python train.py --d_model=160 --head_dim=32 --norm="layernorm" --parallel_block=false --init="uniform" --beta1=0.95 --warmup_steps=200 --decay_fraction=0.684 --decay_shape="linear" --final_lr_fraction=0.0 --seq_len=256
Each number is 500 + 50 x the weight over the matrix's rms, rounded and kept within 0 to 999. Layers, rows and columns count from 0. Numbers have three digits each.

# down: layer 3 MLP down (transposed), 640x160, rms 0.17, rows 380-461, columns 0-79
# up: layer 3 MLP up, 640x160, rms 0.273, rows 381-461, columns 0-79
down380:485602524529553447519519532548413492482538479567427506592508557566540484528504497525471548504444459517541548452484486468461500500512509502474418529515463519512444543519504516484490436598501550518522637430512419508464526505486554501369487491
up381:474476447540518465486598496458473443457486492501585462521385473511538532544491544480469568501575534482578494591396441453440513489488572433516540501526537480462569540572427475547456427486491573558596484518410426460390519505477460516528481536
down381:532565546515444494460415510521526594490482492452452592411478646457515500501442490464477495430528506529475431418462434429534487529509635480594542534502473494506505598529531600393404474465439413529489544529561607574466523561478523478573484448
up382:547464508526493452529488523417477422550554518492526507506560576482455463437529446458465488459413617522430538545519530473578622548474418543462400444589414550534583512418472507461493460502490509471425604470510432476508489533538544531470551490
down382:493581507507510473450522418508502472545537576463532435536522533470531463489541605586522485430483512478472467553432471422466454474555487373510542486505503487497463515463507529442502578549459524460466517451537564474466520484522494506530472502
up383:493506509498494503487497497506493506494511505488503493506487493502504514502497500493511490502494503499492502493486507506513495499493509496498496498504497522496499494509502501516498497505506500502503503510495508494500508510499500501497504513
down383:498505506502500502513497503510511484495510495485497493502508506498493499505487488504496500496503488497500509503508486503491492515492496508513500490488497509494506499497515495504514478508503497495500470494515500497501496504497509492485493499
up384:504446475514392499568453539505489542505490523449494564569462430411494542492558383474422574583482561542454520513488464471414570497430565523359529516495470472596462506475484516585518491418444582428486475423674496571496600443433484501488507438
down384:594473510469431490421430547422552546504474443519523544475549519566474468534433537498460407469486414463528531543477423386504529472587520469521528607483450630599418504531483487456466441431620489582556548592447467536485421546497463511426439548
up385:426489468455498509486610488506578521582422570453464497560444523518478470519557479548445483464473400475540429539477455511520562504402562455422476511484500443417461510383380419496563492542454535477554586535475595473511524556498527416544518575
down385:535496446419420434525541529530547533474508498489437506473536474543489562558504481465528523558490462502418495569506474433494548487560398494450452422545441394529465487567399516494572395483419459449470430602494468521486546480525540498520524492
up386:380519469428367553463556497466595469509492546507480425482479453504549497516429530482501468465553451473468501482471470520510571514554428501516509498588540478427498492456441464445556538539516465606570512534538433423445519480522519528472500600
down386:607528542552595509526609554485475466484553433476469607552570463503515489572506443472467459460476489508459483400541491455488488396543503498457509510537513632460519523455502479496454435524539369519539485476516643515595532544484588497483443483
up387:501443492503434453392444517588455560445493561448545570529542598459533496466472523485561477583501527493532577465507452487492502494510554463509505482502500450478443495429442466531400462493490575435528540518458449508504472491544442647545528608
down387:471514536539497473638460548482434629436570571517464558471390541626475519481531487433490507389528515517478448539577544468487516535534514562531467513500494500465518413425416540532486507539562500487600441426430442427526469538530564466494441468
up388:425545454521448574539380583542480515462547501501462486522501564529513605581462458509532507530473484471443488494506505510489489494584470431589390433508512467573448621487596512446592489422537515454498492513519502501536523588487441483364525491
down388:558454533519519564472603453498447441520597472520474556576573435515558448498589480530416461421464524459514549497493433371522545548488502609511547544442422548485436473502525505470486476598483430555575511517504551451456578563428523445473561541
up389:494513446408593423519534419548480477557559461457555632541509496502528482520482517559558436504486551487483427475538454488503512470500559463536565444518528529462589547521576457479524463518529495490527537486470586514429562464401528470500412576
down389:553654505475525480511493507411538589457542458469435556558459434512529490532596533560523465636529527442513520467495667497507491565598482541458454481584461525395407524579494431616508464570494622506557425385530507518515477470533444497546517492
up390:429497479570477471554477565469461467483553486481471558444511503535462607474491465433451497573546547533518356468541488432578500562485475589413581568572475522577463486511594571503462497556541433618512505466553444420556492487589499451494476597
down390:494465464536573575449480504518487535611414518405529551551589524535519391403551589381430555490542484506396446490516529514470482555473477552518475476607491455504492461442544493473527471527582467630423452521502521582541396596489436486501530548
up391:455496550563527552568440454563539455478513417468455516548550527572558506411515536519516558651578521560475525538430515509550504447425444490533493463540497561441574547468415502498454506547446480529407518484413412508513618464411404429471423565
down391:606542457451547567492499515551530448423446498502470501470446447507485537561459540504554584573492463541510531532466477520498558517477493627487464497528539553509494468531509567623465495494507538396509467460473535463559445546504471472419466586
up392:461486494494527516536439579516499436495525498434470498407484494576496490586511501504535520567446387446502603476440545509531436486542498478536469438566516522493505512525506515488522547559566490488453484429495557567525467556605438418467519546
down392:549550456499502489464548519499496480567588518435510499508483506446517491515475487470452594557438504484447453482473504517475538431528608488535551508595541472480464489572467513445460469594488535446415527504482491471464490514507511420497537491
up393:515541516448452507466448544590445597462553561488524499608502545449553563582436328507450571460565577522545496429564562460521457444476484541478498518478467535541586468451516505472483500505511549554531546470475441413518483486566519483470447621
down393:525491519493524563450437491577494475426522487520531485541480524483532485488463450452369458499543529476494462449547481446520544474460513513487515429489501558480557514488428558502528549439556531462450522442474558447503526430458550514531476599
up394:518527478470619502470492539491469449434488455471447545414560481451498527481505435573567472560626541547523517477472493512534504581485471494466454486554569496436467554509453442471452456575495497572518537526561427523516475515405493478471511399
down394:511546559458464535463507511416453490551526492457491494501500406541474512414459502459494467520517525526578578522571497479550509512461498509503509484407467506501499497473529506482442554413441535562542421486544470385439420530474468567463491430
up395:578479507501494475467523495551439495572492403388420516570547517427473590436469510459491591466500437479462382530401559361670475405560411465424527493475513525439575480443528460496537488516479519516593445472476513521515516522510544471566597469
down395:523514474473493480493511460558462623513559432414598493537458536531657455411481442520433488492504560624482471528532464521488492483490491446508490475409420403476457547557551472430561478492424542446479498535527413611516513475520528474438594537
up396:511506472545481503441478516532470495461547497504499466551507505497504584633565452489510474495500521500482441510490507572571451453496450482466454479520482498484496459486439466569464508531527506436485427518466508493590482514549565507489479537
down396:514508573467490453450526482546466472497453550540494472492503567540499511463466520471529482490438541557534463472498538500488494590530498558532547488490421536529509459507526518442500540432505496561559504490483464563526510479439506531548490428
up397:462495513534536411417469463462521507502461482621501506404462412392480461466598518509556522492517468501494491474540486491487494499542491463648461564549536406472479470421408389555448488516513549488512451510508507520476571530475506534419550419
down397:506549570511545446504468508477444533446527466466544581476595546395471612457414540477488510533584485487528434485510439519444420509481504498538417479557546488424597585545508568518458479511518494414466570484397568452333620581505512430498500550
up398:429463444497504444513498500532476562486474566521496528463414505586488506501469459495531447561436498509476535474442373521500532573426536452468474523464583486577537483463441486602641489480434542517475457483482629457474470613498606526431495523
down398:457444516450456518589532523583519525429422528540375478572494514489583537551506445577478538472509571548513519503546559504438478408348484435515517552479431528567442508575518554548476318478565547487453538536498505485458481534511530599451479497
up399:530483433568521595481552629457441523472418428431435510508525492522432424555498530463516486598433498393497530486389456493531571506508438478544580512527482450483424492511543472521468424465516501496514559491465464424434505472550507480465530537
down399:551510481444507541457516542462459547467502499544468574502376520521539497615423539473429481501459474473464485559524513435456492431429534518558615493486471531440459583571430492498505467493379535596490549476391440518487531496541557498511515591
up400:565472474529515383511659528427575597473516511462587518487505426466429471483539475578511567520504546593524522468424514523557537508472509531524476482459520555502505492535521489536525523496481477630588574489623495443511485485505515411562384513
down400:583511454532586559613465547482489501579406542413498494450461498554488492498441553499557519488541567469524446459524534547574471458580514446479466547485498469462459372564477440536526435510523486471484493453449481566497570511555518506493521585
up401:518508484576424490466454530453528463489478452473444528559594587564531469488444511524538531431576489512545420476433496370475500503474482482505545464527537526458529510470530523447504536542543540579435599549450453420478467492521527470552602622
down401:453498448627468407477431454541492501455540512479398414506582506534534477394484445479374486518477472488482507493424468530512541519503563555444523478529495509551523494531484485483437504476434555504522532481461479473532493554564578544504546543
up402:533607509565557537556559506463461427409518509456567402565603464474483548497535481485521492529506485517551542489401480520530408491501440484510572493508479453522519503461564458483519528548513484480616584613546562458482564513626473510445442507
down402:456504520522573605550566437537592423566491522482532507549474573422553480655476436501520491538578603464461507516520520432380377501428482495520405574547447458540501459470590468556581459540499540458492501569526461559518369511506482431407459486
up403:552411486517587483560540514445420520477393571446440514457548421519458555502523474461491513501424491586495554504461462532483566532534509552542414465464544498532482438503523405537563522507573546467478478459537414511492535477577419501547578492
down403:500457492497550526517591434502471468450493463587404463530553465406459481595520537498433430477419557453557552558522563492535511526409618493555540533555490539503389569407516476542453580536488471534390490516525455483438526482619600478411436514
up404:530604476556512463445556553554537539449461484466613504472494511414466511465581501563563492440514545381574487423466471465551479516482486477528446468448419535578434464418437408510521477552488496455421499434592575535401531479404377496421408513
down404:426530518463488368602441491509533586427503439553483533491431472472472473400486530454540489495460576646543462560535431524527525561463437498489490431564450468435573505557432421558481451483485413523542530477646521547447534443494513556484563525
up405:400436462527479539464599556479497521486497438484478518487541476616557492513509440562512492491510469493600457569501375441486482478520542572511478493471563548479533500478472507565587538607554503471532469434407520522491478480522471558468477467
down405:436497471576497512488490537411502471478594504485473488522485563468539489544528510566471518431513509443557527452588465467385532462495471528559407454571513460505503486439494536493484474504491477446436423441434540457486508533467399508471510472
up406:478547500524475496491490458414461465518438504504593493511442529426380516567482450484495550565445549563492488521539457498467517529494463488595563558464517573420531414451528452494600452479535531416528556576455492556558649469513551616546457391
down406:579517427465522396432454574458473493482534558552406510566353449479479529516548440436448362489569662506487462461536460508535405596527556545546470408454581719499449506527509416539411522547629547518452477428453541495536489456548540473527485510
up407:470505567468484495454436466505501468527543486558490621497560580505475516475447545450433506551479553457447494528436553473521463438544446528463564447531506429454479574490537533580515434520461503543460522510478426615514454541454489520538567518
down407:513487522511484445430477405499524547502541539504475515495606485555441467507429597498464531498483505558423463521541528487513465469519549401479591528493483560524504518490501506439478548554418586446446496482566582477447516476415538501455491499
up408:535486461528440554536444512442430487393518528502528476533456526522580598514474525521488376527479471461445412495394478530471559527599513458511599487486555472518480431481531412550501480526540489580585476572453490418523558500627552547480446478
down408:500515536512562499456536571446484530573455486420488470626407525533539468543503545481499504514502537470463533508443512462417471582495463555549530511515511439425429532479503492486547429474425503548469530526521598582561569552478476469471459476
up409:512492504572515512506532478505444547440514444386503489462558526486449522460622460476513550547467446534530499576489528539463500457483551514536352516470539480480488484450497502592473516497540584522412480443542467489519558534506402579517544511
down409:587519501552568398461441559429494486452524566511481516608502486540495486488429560434408469559477578490506497496521479535472574430489483407482508455578497426512504483481508546470482490444539467478522521557479464482462526548487445503551547473
up410:573575496532451442495483548464532511321515509569455568459537504523542425406604624537479460533490587453490522526450463494447496578491496497463479482463479529509542494530504476525505491494596499494590551521436451442467438483471515494441567449
down410:581526492566466498556432578537546501407526546528466538550557439437530581530417480469554525523532556460489559407524447540510444555554491558535612488584457536550462482427398557465470514401450519491599486492532494401526527547505541461542453557
up411:495508506499613471462474503520506448518554488531517491466445481514569507552475461553510507604463486474564554586458569533500494501530490437513468413582548488459484440468519550533529466517454491594462514485496477432501491458452429534485443480
down411:549517524496513525501461582468436475496499429477432498479488503513546461465404503469516433551540524485609480513474590526495477471515479456497508479436494563461515480539527565555464504534441529503458495437493333478508426508514475542577512473
up412:516560561427490441524464552449552554428543474542382502451551486506505534483493486484381493462512476545554560491451458569537417534460504453494532481600521470411375530533527493524501461476507509493531546420561448586468553570482447587553451448
down412:467555547535543518527641465480466505489559514476424501506488475512460431522521530549523519466544638464502509524506506484490496464464540513452473526463464561565524545553505543470442482482480454498412534530486457367563467445495523445515403460
up413:498541511532555408425519520512466458510536540538406468585465583466460613550541470512536536470470478537436556517438531454500466462535482474498462470512602449477492539551421435443478490610399437432562363374563498534469533525605499413661519500
down413:444534481626501465465436436484399504487582476524540506469504561466519459576528506438521463600496423511608535503529566443527514514497545511449422426468489515502391538474452486504509460596529499524462508552510481476544534484533489417435347508
up414:506504422435453428424493533668441519362684522630606505509460549425366461574325542605433541529544477375607482525523403515562463318369516584579563464628427307672426452472526372445567428496472532503444587572550403549553504426583606522459503538
down414:619500380544436549671547442558385610485518462470552547415368426438381510487527490489477546441495517441571516473477375555484487493389525557486545447539452512522432461478463405597588447559479464550361577498549483507537470562473453589504469616
up415:493458444456484451601511478566448533497454518679553484484505457568545504517465430518476404456498462515517488555478485476515495472542395489443437476495457531425449496475580350524496506417473472592581521568530373454440485498587547575483437494
down415:554537466553527523499536448512489549490482533443500450568413431499633512489527420488475437511436483472523387397518501434492495549461485498499481497405575515402524578510435466457599450489465507468497539507498617481531464490524566635475411539
up416:497503501437485530516529559515511477478487607480551592526554494511472463524562482491449481524477507362548606418465522482468449393496612522610459564439541588566476434485577504437663482479590526427500508506499456567520511542482460519535469518
down416:455423532462527529504483493441572586567455644500442425469504510515587460457529518450544638559506472548483562495523543505607519529582508482548516516479492456498474490561429485540485499447529503515524429539521479428504489507544444582614493480
up417:538508513513481466456625504518465589465420542470517473550471593375483520510532448514616540582495477404531466509544447576527422405514516484428559550491478507457506518425468517462433476636494465611503576483533535480403510538403477540613509479
down417:450525517508479455510447574585386527516500527437528464540597441511498576437553549533593537405508535433488543443528484479528498479463499538493514579400488513452446491510476590547459599504564512453474510509517524538508527599503447539566515492
up418:531527507507554609447429485448554498498474480461425553500510533473498480458357353519456585511454459578515469502591461453460472420564467612413587499471493545642459508485640433442565537476559520514496469508546489510474483564566629441510605479
down418:526411611422525537576455492481449473518475445557495471493503500511486446555421624497473545482385564547488462539440495495410510530503527580464520500470555566491478506553464456518460572462596506593587413466560429569556500447413518391570532477
up419:562553451517526458488516485465524466540501562493508496450549484534536518475501473565492516428476541556582535500489526460494544457521449505466425538454589546516479390450555473419500529464436460531604526601481455570434481510539457362473521400
down419:552418529448468465480508435428509516473525509549538479421526518567453392499447512502488550522579516492565553515567473486476441562445532504458462589444591566490486513451440515546468452506490410521476523436513538511486514477445513457511509484
up420:466529446455431439545524532551462435484540564512464415533515459473490484444504393457520491518493533402553463445443523478490528538489591424492538491434520637475533528384504481514432517498440518576500434440489525577553544463487504547548462614
down420:522432527535462462449513482480510480528563574516447508512464488481459520582473486559446473511546462508497521482506528551427545508519402481567502521524551392506472459440491465491475388485512464502544508524540487527470467430467454482520372457
up421:551613502451468443401591471483528472531549521484535574513523548500524407455483496458468478514511530448473511520442483444472504554513484420395539461568495485523501499652510500463451540468511491555545485498473447395552468483498466531442514602
down421:521468500540463502476513464566541429529491483504507557507506561576566530531546529497490480450558465451461551529486458515448552524453510408406502414562452445433379493511454531588465632567547485417462479369476433404511512526492448539507430403
up422:447502485489475477523512467557391526425553467446541488543587448451463470462589518458454581514485511503521532494556522501536575535465447539526576498558511339536522450485506495528513467455444561504479458521492452480565548569519524494504526570
down422:497543515446455583440514485518541476482514538591508591452517442499429506455470449497462591483463494482483416496502457507555588532588453559464472445619507479482430543538553500494473549539644503536505587491513510439491469435501568462454409515
up423:482563486521450509479625456414497427485481542402488585530524480491531469536558512560504509508560437459519470532379442569578507526479441463463479463550577522487603548548456499544539469523453500499581485466515503516545475395529555497516506592
down423:504502448505441576503577530493527512471508522486469546452503526465465578444574465478464454377600436501470504505472560504593522486514508528466447451477539541557504443582458499506553488493465483471504426523478527578533543476521466519580518533
up424:539554514518449460532610543569500470517522476426389467433597532493490457473519499550575477499449584438531460481460471546475505479464449497492468545500477524490533510434432465530507454361480515582556540471527534490565477539532566460457490653
down424:462533594521467469468590474534527465416576564528425484466441472507499533412466438526484509455542523557494533588527486452439383534473501482441439447490443464553493375496429480414416459497511568568545541508478486526563514570480550485535531504
up425:515459478476479497486533471435439516462463540417530422473451350486475361592481477474483491495480621582505546484510379455501451631429528546297521445495457482539546466460463517423547437535479511573541578571437455465633504554618580489526489502
down425:534419427567572428449435396495482479542376515477462489500468440652523350509481478495565431442458567591538447589488528431481483521393474546425444510526578456508548449502401469479414328488495451560449467501458536466595519458502587555458437589
up426:588592580567497407493484482483479459488506547508590428456435484545567553479587465493405537569540449493529406498439475504558429523562476487533497512479598521480522517453516522504524549534557471497469476551496469460492427501528472507549496490
down426:404451505541432457440454518428484483474463445518497563506474509592527556483490505523456437538405469414436520504593548454483625532579404472469513512557567549542559530457469505516425532504445496489450460459528532510481436533503432458566473561
up427:494477530513486507479430503460430459520485613465493539512559452441565432484553514546479483463413590560516493468500391376489500536529532509470522567440573439613421431510525446485512538466629511518441500531460461534532480502517446453534563438
down427:427541549504514529539475498515544513567515495468520503558476429536525485479562457520503506429554578515553509444555474500466520467614461445533538430512475470518511430515521473529507531393465480464518459504510419519636551414425474504497454460
up428:531558505445502459536550533509507514526475500506487477443513547486505497492575476502502501516498568455493469494500538486444563490520382538507493564489506457500529509444548486463546461516510534551507494469531503482519469471558453492503576447
down428:514493491512406418456541451533528492529499486488509492607504488509495447489442518506543567465550445522416439469478444504515429454414522484558472504468487487508439478601484554505538504449574470500393443482536504495477569448522509482464497464
up429:566489435446483399469570390458444404554527460476430506520588458493478501595529505472603530484520496476450457471533475413505455469572435511498478579559549482413484528502499514413548486502483465576507460546475445483344550506515515565447509497
down429:604541480447489410528488513473446487555532469457431500441497535441553463524545455437598446530507522516450476432483466568498465473514442529517544502438532535523456455515481497511503485508497508483531441394555368406452474580447548569464501422
up430:585580489489523450493538477520523571538461472507522510549553459438497487644500581417521499473410583522490523490500579435580574566530542457505429487498574577449467501477415448560456463523522491543627532419507450541481556473455448392478457537
down430:489516510471525574527417500492415475445509636539458542553489511515558465492460533491557449418555557417600486475572485598555473479513612418492417468441558565505558602446546426493503436459494512538517554427435516421464522475502516455452497526
up431:506526574404519482507499535447430463461537473505472430534507436454484477504433474464448450460570446527530556448512489503545463468520477487443494511424523574510506546510528501450490490481483587445434447526562567491453533495543540586578551523
down431:469397454472375465594492494493511483448488493522496519481508536457498538433449531670428483528419533570495479526505499479499559589461527584442476494441492529491523507572571475522457518574529476539515540481463469586485467423455506514498434442
up432:385546503641527553480426418494533502502477515466598526521473370505431533438560443513460464491615502546601585449492514477587496512474471532472472466492569562543463518567530415508624566519396582518466555486487411528447530532549503451515420504
down432:500534508542508541543493491531559416485458539509532546419498475540476540427448473396416516547579517469489632524523488550509493578526442594544612410446512475539453517632532405479466570503460539508416411641430561532562559485430512442502469494
up433:520419483569566493506411417515511390529578564482488516489567535472527573576423515559489539538486535557494424514457515450473447436474484452549524411631556490517520436508540554513453519426533527535496519469507414500482618452522544427502475506
down433:566505564512576421420543479492425501491453464468549486559498549519498505422485536460523537508457579466493411506532546494441478614445679422523528551410511395473564514502531546594492407413626509478432482465595625426451477475526441497531491426
up434:511420573474477439500490557515415514539499453471479480457501620465571578496543501444519469515513558510411462427458530390492494517419467545505537588479458463482523541445538479552384441625543522515570563465424475484397480410560473560463443545
down434:544414401518503487486440468492487493415556534479575428452493507533511473534505486522505579458527532478426502515440552501635473479447505560518412562550549525485435458617560467493565530394498554460456616609439453568561522544491437441466529436
up435:524561566483481464531511503518407491461530419479473626473545461463531520488434509535496537487539497514483498532481488521563489452553555433486414472523460519501523507505558504474446394491485568517433461509516470506631470504457483508523474474
down435:495446451525486514491385497491545576411527586474462534503520542497467550480492475484462492545493526560554468523518535469466492559530467453484488489505524465523530457475542494446493416533602557465433562469421507531490480566538451507531466498
up436:546534479554361443482529524560422529544485409507478474552462519569538488524412539441504500517556415447517612602499510471594386537505438471501494486483381414497549488441491453453566484498522485632479475512566615548435493547597505514549596515
down436:510547507477545484541495498514466551585512413482486509556477451528569588579497542528499454476527527555548519523520500457493492464584444406441452409463442426524474514592476566478479448426485582506469535609430451551546444498479551583434481532
up437:437441392384562523512391448558491487561462526475436464433542476533458403466557532496479481568485385616490543450501466519439566475425476435503612489486496531580539528542518460470562501459455512513486455606423548509537562575412404475475478508
down437:397456559574508484456466449476480456446461500504512539451571481490516466480547532469569504538517498463477537523510439407463561463497530557536467558459475485577466446518560544411469410375524620454403543520482629483538474569463446483479487595
up438:424480491560383525415455520397492414496496600482550484497548488533482411561529401446528521489397559476583619480606457533431487423563454533415574544490593528422508584586569507546506457511493449462701438571511425486523515601516512453522483560
down438:466401532571444558483480508524418480453488465526522546545494397497562394539448496450429515387473458480475580572471546469489506537502525657502526498578580400453549521479427593462446505364523553415615484394553536482562494581594471542534500469
up439:458565470515523445491533472497500398526523512490578602516523604480518494485522463470463473480508502569469543497525499512499514574465536530446529516498513574598453408494540489466428510537514478531467483463533487466538582467501498468450533491
down439:573487490437438458495450474413512565515452514488523579473511504542470564518511630522387455529549497476455520503484459532508455510487457541478473480513565463456530527494569505497543549510546528453457505512513463502545493529424546582538528441
up440:479529391490546580433582479508461506527585402412507477460441544526446470509457555518456435543520554595531480551479433538507530386547486474547546488499443542536550580532457508535557537458479598506593415472430505490453534536447444556464515496
down440:570614535442477546463481443465546523474539461499461484508554489514519433499446570502470513516454496586447574455480521493456450456530432545519462546496504491543482457543398498508494503341489613520563514485478557546530472474500444490601563481
up441:517527507488506464568423474535480416446494521521546503524492540470604575574487599518475538444530491424524515570515458486544468420519474557431470611531508437480533550477514531515504409524448546476537511512509463430440572547511496438564497538
down441:442475438547445432549496470479528541414483445542473458536493489535556485488498395473447454504496530481425511481618508470515459500558509522543558531476490457542521460554488520476528511485493471436465458614502483518524514517476489390471510459
up442:438409477503450530483516579516426521517469629553510482505449455441485608446413525478522560558548493568508638507501508581578447481385542485449530645432477547531562527476481492494521486460434517493563549501451439507455470461465576501496460616
down442:523549469407483529492489503387460413538509494526491488462506519449519577466537498460527476402470491502474569465495518536509542417518502564513515589501478527558435575551439500495463545530427571473446516472487401560546500480467556543425474483
up443:489423444622534510587534500466438518546442472496443545478512465382507487522487485519420489569423521541629393519552499527449466530478588493489588532490500556490560547459500492521485471470563509519417490587504496451484452532459457550516474461
down443:504481588466567462489461494488473467483471502516560535540477549523511481555517442492599503433478653536491509478468493531532571498519483438478588425617549402508497475494463437453445622450469517517438401475589512478527514539505495519508464418
up444:422568532416476521511489485556464467560458501484540482519469460294484559461565493459591457415494579522404494483470536459469471534479428529546466505572553560511461436549494423483479507573527463555503461472571411535472440560476448448450420516
down444:565530488413510480538507595498494563561516535449536551431389574553499456438504552510458456468510408600459619477528318521418422504515491436509552510455561521505572506517530497467551439518442461580555532474489426470493477532481567442412564475
up445:426465531511556523469500408524504446416445555474534459502542490478464588440532443474539525528553545524525540470453480466474544541587503529565587523503452470508555585434479468543551512488487494541429600448530451448463500480460491566432451526
down445:452465525501448512501481545539508471563541474621451519533493526466555477484465535490497439419503439483477546512495582477495585490516439464453493450495529491557578471578478445556516481465498482481479432408557413441469521490447532517501565514
up446:511464527452466499486437482506442416432528484429490490476505540404424512454489360603487515527488434490477559597485520515483480476472481531564422426496642578547512511447622391457509545572503492528459521481497437437447616555514515403462393550
down446:472562532478403585497460592489432426421479517407495499480424535537495590533391519468508543416499488391504532577612532455518524412576430472432523427493427593515467577497501502488519533524528552572447520484549544472535530545478562513525489481
up447:570456427405424560408419527534437547478467538490476536450537548528488406546592505495466486490459449538452474502500525515549546457469545489550483502461475420489582490481489455559488587556496566507449578573477469488525538481559495465518472601
down447:563551542435485582555504457561428528543570381493517556495518426455522479457544519383479510453464528464509518538593539431414527523482590544490475483498356636421533537467431502451458485506491498494514540496449542476528468456530468369518523520
up448:440474563528520521533498542538490523508435494496463471603485539326493522533498528491507470476586561632434476410480491509541442409622531425470543508500487469559425509422500483524525515477590515476391517484464559512481467566494495542460512558
down448:409507449550516455438634518553472447554524533441584459562499473432450501519544523451479491444512502433521424516507569419548444455638502520471590455547597531414482544511518489483611464574514478425569482539545415542442477590453518519432574502
up449:483454497581420449443581378444587433520492511433531499585484510436437458553429484465564558478484629501500486548454536588511464461495483519434531553575575478497579530485518499475462442498516543606468634647483489495449554512520398488427426450
down449:524541513453479447488497556479509452520500492428532457482528455510481470478523527538578533518461448488479378650541461544557588474522498399494578560439527489508562465514531550470462512480542548488443438461549488550493527599435478542520500443
up450:439534465434423494506553462507588538461596509427550536559424508426552480531527480435488526553477593511511487429509404535492497453461513475408639526423534577567455662470559569491567395488556460575438532478477510455488529550536461443443484514
down450:465435583487497501502450563465442567517532410470504562525481496456538449488453621450468460529520396483576446592598425496450538455491552536472524509474509366444545482479484443477438516555453513540497462495529430548498561470382526432552448555
up451:440541411450493529471637544511451385493490489500528496637475476523424515574445443550479532530516469531532445555484483543551490501373518526489489469474491585433545501430457434538620492582521445500475454468480534519446490508527404501542457471
down451:528524499476440508531503449504505418489500463553576484542505517520396498543502482460568514468464458503442497546509470482434544430569536478509603490535443538423676518487467486458461479631502483453432480515511486462487471541433475504582499569
up452:532515510502475515412545541443494526455514499436579428544503504486536629542544500551486546526533539519462422515483475510487488444482503548583605509537382484564588563489496511477496445452456671395487700484551465545500487458593573585451524522
down452:462475481505664605427486557434477601556534540530462518604552609575509548546496531438448490409540497522443555534464576631474505427499487447497492399510526460493568497503442507553513559488467518435528476492483501475568398548482450452495479527
up453:403449525509553554473427498456555532559483442488492544429483527604493478530409508483488552466479509578435555549416471584473509488532497586443502447501520386505577537501471518467563377515558561470546415465322527492468513485478456511512566400
down453:514482424554489554444507475543566435451564539489490501471417490564470502510682383546552530502519542455501470548437368549494441488481512482520459566439529395461509498539548436565422466564522441474569514476400418561586427591473591499504447497
up454:394519498514562483569467452605448455506447478556517515494487426570514576473464582490515477522519471511562512459485506523476559466502490568495520445462472498565480497466459494532541508527457511490494531532513506514453622437463495425501415458
down454:432517583524527522484516467423468444537574514507456502486492481493521484560519504384501458492502558537499471486545539509407567593455522465470524456532458496510448486533547503497459548483497577462501504510480439477501563537480504526535559498
up455:520453470402515551544556497412445516409536571404473556505522520457526580504504561522513573628609512507493525423390583627496522516520511465586366502516491525503454586475420460482407473533442612392458491490516527427421531467478520499527568541
down455:448520527516535530448448484404458515487507598529536413411572530508557543498439557407533564476620531412563574500511563476436450484417461514434358519452560491578521458540570408410419492454518559439566488476525503513500468466519554587553491421
up456:511561500500432406494480432538529496542432498536470541426534510468482464459476512596466400564494460603460480495547524511402514470504491468595506448488500526519519536544487440508458403523517565459442571485439394466416560500397540565563613433
down456:422416469532519553472506469462462508534533528474554445402542502475463508537508472454457477503405412496565413507512603500525584513490516505530541515454487495472527489516480448508427520529520491511504430488483488504488506519408541503482478570
up457:505483463513499457535471478528498510557472520414519510500492438416432550482485501496468490541590534536517456547462601482536464520503497481522542430547486526517576574510447508560484443515462535520549481509422475424481428463484576485502503489
down457:494551518541458588561561518544531493474455442522544425572432537533451446435502485425486543486567431443489411522573568541577501527502547566426426458540540505459504525508503547488508436494536497540535557535497561512497532541429494488572516450
up458:402483504484507601504617434572511423500525472476471503498413534532459534523450491409492480477611411507553568561434485504499483497468490478537459548460521479495410494519495442529569464475529548483555599508500514573327506356410567417505416524
down458:521493533561536474517454539464415522570498446409487551437395512447496472534516403501449547497572470420399458541500546489392542425569454514394447500509494511562558422539513474557672545557541525493500417418499466500522457486509450546467531499
up459:506462492427483401469478447475451512501545531481481489471446519488477510434552546428373500489479538497479495513521459390489508417380481469530505460559563530515560502494497502527484455622533497523555452497469493463471474608532431415473554414
down459:500532470520493476514549513479475536473480513573500493425449476626508452479450424543515531511527402451571489431478446500501432522484474511484434484515516591398519474493489465478586480545549530538431501599526474546485592551633476603436525542
up460:473421417488533427503533490456432581516529483600450485512477503403470500560491488568473559464513515501432516523473472466486553486492360420513467486561583597518561351499457455532612507423455528541501455459566425519550390539475554489548530518
down460:551419611574556475460441458550410557472624410514455538474437459464479460458631442392598514477473474392511601467549484477482567531523442433598469452553627426429461492511499468457470543545472435529471482482515516597438525513336534507537458528
up461:421496496498451476562484483608503488481502494527498531538428537385560439621495454544525477544438381539451478480500487556512459472446485491534520510523556483524426532476488552406474505560446494438530495533592435512503479525547451443494509486
down461:539419438452477513415509461487579493474480506459425494494395510578484468515514509511507507468449458495469449519529510570466436509510606563532580496400453507523499554525487519611546460552485442470518505467564497475542489447540515506469525456